Weights of a small transformer language model: 3 heads of 64, untied embeddings.
Each number is 128 + 24 x the weight over its row's rms, rounded and kept within 0 to 255. Layers, rows and columns count from 0. Numbers have three digits each. The size before them is the row's rms in percent of the matrix's.

# layer 2 attention value, 192x192, rms 0.154, rows 181-191, columns 96-191
100:100122103089100150127126109088129155086130140122111157099148099094189108124146107103123127065120164117084107138155134144126116141121127156125153112108176145107122120133163136089093170151147127147126094121147122127119126148119162183094105142155135146095131105095121147093103109141139153121
093:150171081134112068149109156147146123090099112127111114163129136117099145131145118133145118108118119105119116128123112125153126112144136121154094129117078102177115122061147153105108127111097080147171168166111118152129117163167120148140097097139093104146131187111146102151132113100109132120
096:118133094117115146126144159138109115113151142145112108116147152122125154143149167134138130088107123082173128132166169136166107129107137145097123149141174154164100103090101122150087139076143127086110142160131166091152101105121146099122131118120101109149118134116076121141118110119160118137
105:128113035112149142150154126162144120148158130137097099129160151160149111101156115134124132107123108150159109135122142122111160106095116149117139123146111155143113117102120145130111213132173135131092096108134146175187154159108114121088130096113095184118122088127105117115143108124110139153
104:115106127117137161162138150135148150118077111119114155122070121146131153106114163119123184147102169154128144132167138112125165127088125143098136140114080110146134085105149163147174131186171115164110121155133149096136138136133099134117117146141112096176141126132152148113121135143164117062
109:122120099118129167128112082144108123117155110127137062118110133143135094145141112130124107137159163112146093140099102139155106151154112152154120123126129097111174170142155164125136093149105114084159169162157130076122100113112165111109121058132152129118118110145115124123097106087158105130
115:097162123113178157103129122160107110116112109155111140127159124156152098101123128138114159112108132169152107075096147106155142124145119101136145147097126171118135117168126152138117139163079141161109154146150108112111153094130114152172100149124117149170117118141144148130138132084118098119
099:122134142120137126141082161131098157135133087121148131143122170162133096136136134123151116145110105116105138173140157141104138146128146175127095120117107132112099122120156094101090144096098201195092129103068147100123108119149140129108107114132088106115132110144187143122129174167172074139
104:124121102110140154118186110141100109099127141129136116143112148134115112145082147135130136169130118108087127149141133110124115155124181102128091137124156119094166125127141094115182116140108142073125130119124104120114130154152122120182101149147146109152093093128140112133127107135088151174
098:139103144106146168093172139122144149124131128127131134114181155137121128128147129164121167132095134135151144176114127140125195086127071171150128122118110131121114098141117112122119153145155129144110144151093113117106128122152099099098119119130120128092109127126141126154131165099166135103
106:120131090118109129116098122127143135156105113121084135128184095126143131157095132163154132101125134148112090149109074118153179152151119095078093140133106098142124125115121125115114145097108086110097103102129139098109107112115164186172138120146116162134121123127121137111137063128122122106
# layer 2 attention output (transposed), 192x192, rms 0.325, rows 181-191, columns 96-191
098:107136132148179107100136164172149113145092127149134128120114141110113122149117119137146136165166129121133139140149121121146097118178132138104118152122113083159143086120112173177153121119107147124111162128135120128135148112184148100125144087117101122116118194154085094132127158101144093152
093:100091130137145161122146102137125090105146092147126163079153159146121162114063140118108145114142165176119126118114127152130109116143126136140137115107092165110133118153097108124165124143130127101120093123161156154155149126115185125143139123139149161142127094149126194097145129161147138138
102:154129130149168103110137086126161134153120101125148143155100121123148123125166086149145152111165099144133147093090093128072143123109135090126090131114143108099145178138104101132088117183150140182127168100150126122115120117117143168121181105132120153142148097130146103126099161129167128109
107:119100173153112088151098125140148109156100096134119114145147106117096151123129156106100197161122123096119137087151155148127079121138131151111098138127155164122096142162078126151103100112122104126138141108095129104103076134133159151165127134121121124161161144128164129139106119077182075128
099:117091099120117121127111112132141121148126130166126102129164134195113101140152086144081107111115103097123111133113158119093128137118090124172166101142140175123156172127148077141119109112130135108154136126146108157124135119126117076121107088141134139108122097165131139157103113125143134157
112:157108139141158109086142161154140151073109106122134175139153129121116135158134126169139148084162132089096130090134183135087111148160117138126141128114119115180096122114112079121184128146117124160119126113108135161113159156120137136137143139125137145142159128122124098135176111176135124117
111:125111126084100126142091169131123120124165127113127090132152156126108127154119149103181134124138131122101122154168112081125108135111111152101084142143141155143132073141129109098115128098167103108133149083178142139136119128141135087092173157090155137141155092140125071114091128131168151130
097:152110144119118152142128136119125155125154147148145092132091119124121110140130152163104163117156120176151120112139142141101120183148115140166159130128126139105096107163136165148134128145159127095127088160180101162107156115155100108100148163113135132128136076165088088176149144072147120145
109:141126152148119111149101151093128125111111124114143127117077121112109122095144126123119107100116079118099154166126131147108136141095112104137163133147119101167118078131117123121095127100151109153137131099167167113109078065110129085119091131151118101078151140084091138126146173124159132128
095:170161110134103091132123113139109118173160115128138098137129119181130120128189131114142139078160159146150129089116125126095103118151136127159122096127140127146113133139087094149079078110125117101136105099150158120121126153160135125153151120140129143117101114123119135149122035170111106125
104:103140142133111111161174138155123132130146101145156112154093169108114095145113120087145105132116146131114150123173114135129120139152126150173096151148165079092128153154111143125151129143090142114148148169125176139080137168141105081122140121108191126140170148132175113140116134086108133132
# layer 2 MLP up, 576x192, rms 0.249, rows 0-3, columns 96-191
098:159107096125173131095115101142127155183127167113148129169125123136086096140148091156107138104077118162135139116119108148171110141130129141156103114132101113113102121109123135104139125091141153122125142137128161115135169149114148125111161160128156142119156119122141106096116111136129155128
096:077147079129121094129118114075130141110093086155118151125159143128106111147138118157129126084141119108113144174128130075131131155119127196129127128131139145185158134111145139114124116141122130155133084117113125108162133115159091118110121138165130115123140142139165117132087137125112202174
102:145172133124156154081095171101103124100114130163153129122142143125125112144105142151119126093119188110090130129133140117155144122138064061147144121122111102115135127120133174131127106155156125107149122113117153203146160162174146132131161142110106166088088114143135133182143089124150149158
092:118172158069116134150147189173070115187117116161127112107140129102127141129141135127124171150133162081093126076126133161143110135114124157125144151144142124151170124127174131103118096150157187115144111136138150100116113132083135146131125106086129172178085171116117122146118100105106143127
# layer 2 MLP down (transposed), 576x192, rms 0.248, rows 0-2, columns 96-191
103:107117108137158163136131119067156132099097103155124156112130181138097096180132147132143090148134111136117131157126105147150134098135120094097134137113149147164142126126139116080133117154133131100105128110141131137143134116078144118128096152114154144123117192082093153087160142148144096092
094:106068132159143144128084119106094130147075134155103119152112155137115105106119123084094114168140104187110159085156125158129159141134123089150118134079128088087116121140114120106146112116130147115127163151143127118152115083128132167149134155109118174144150119141095143111145101203102142119
106:096127170146151133120114103077140119146109132115129167139139115137125123192150110126101110119139122118115152111121113127146146143118146125138163109102135167108135136099132151170127183134161109156131150122141170142154148136136121088134108145141106149126158136100128141154142172110095137139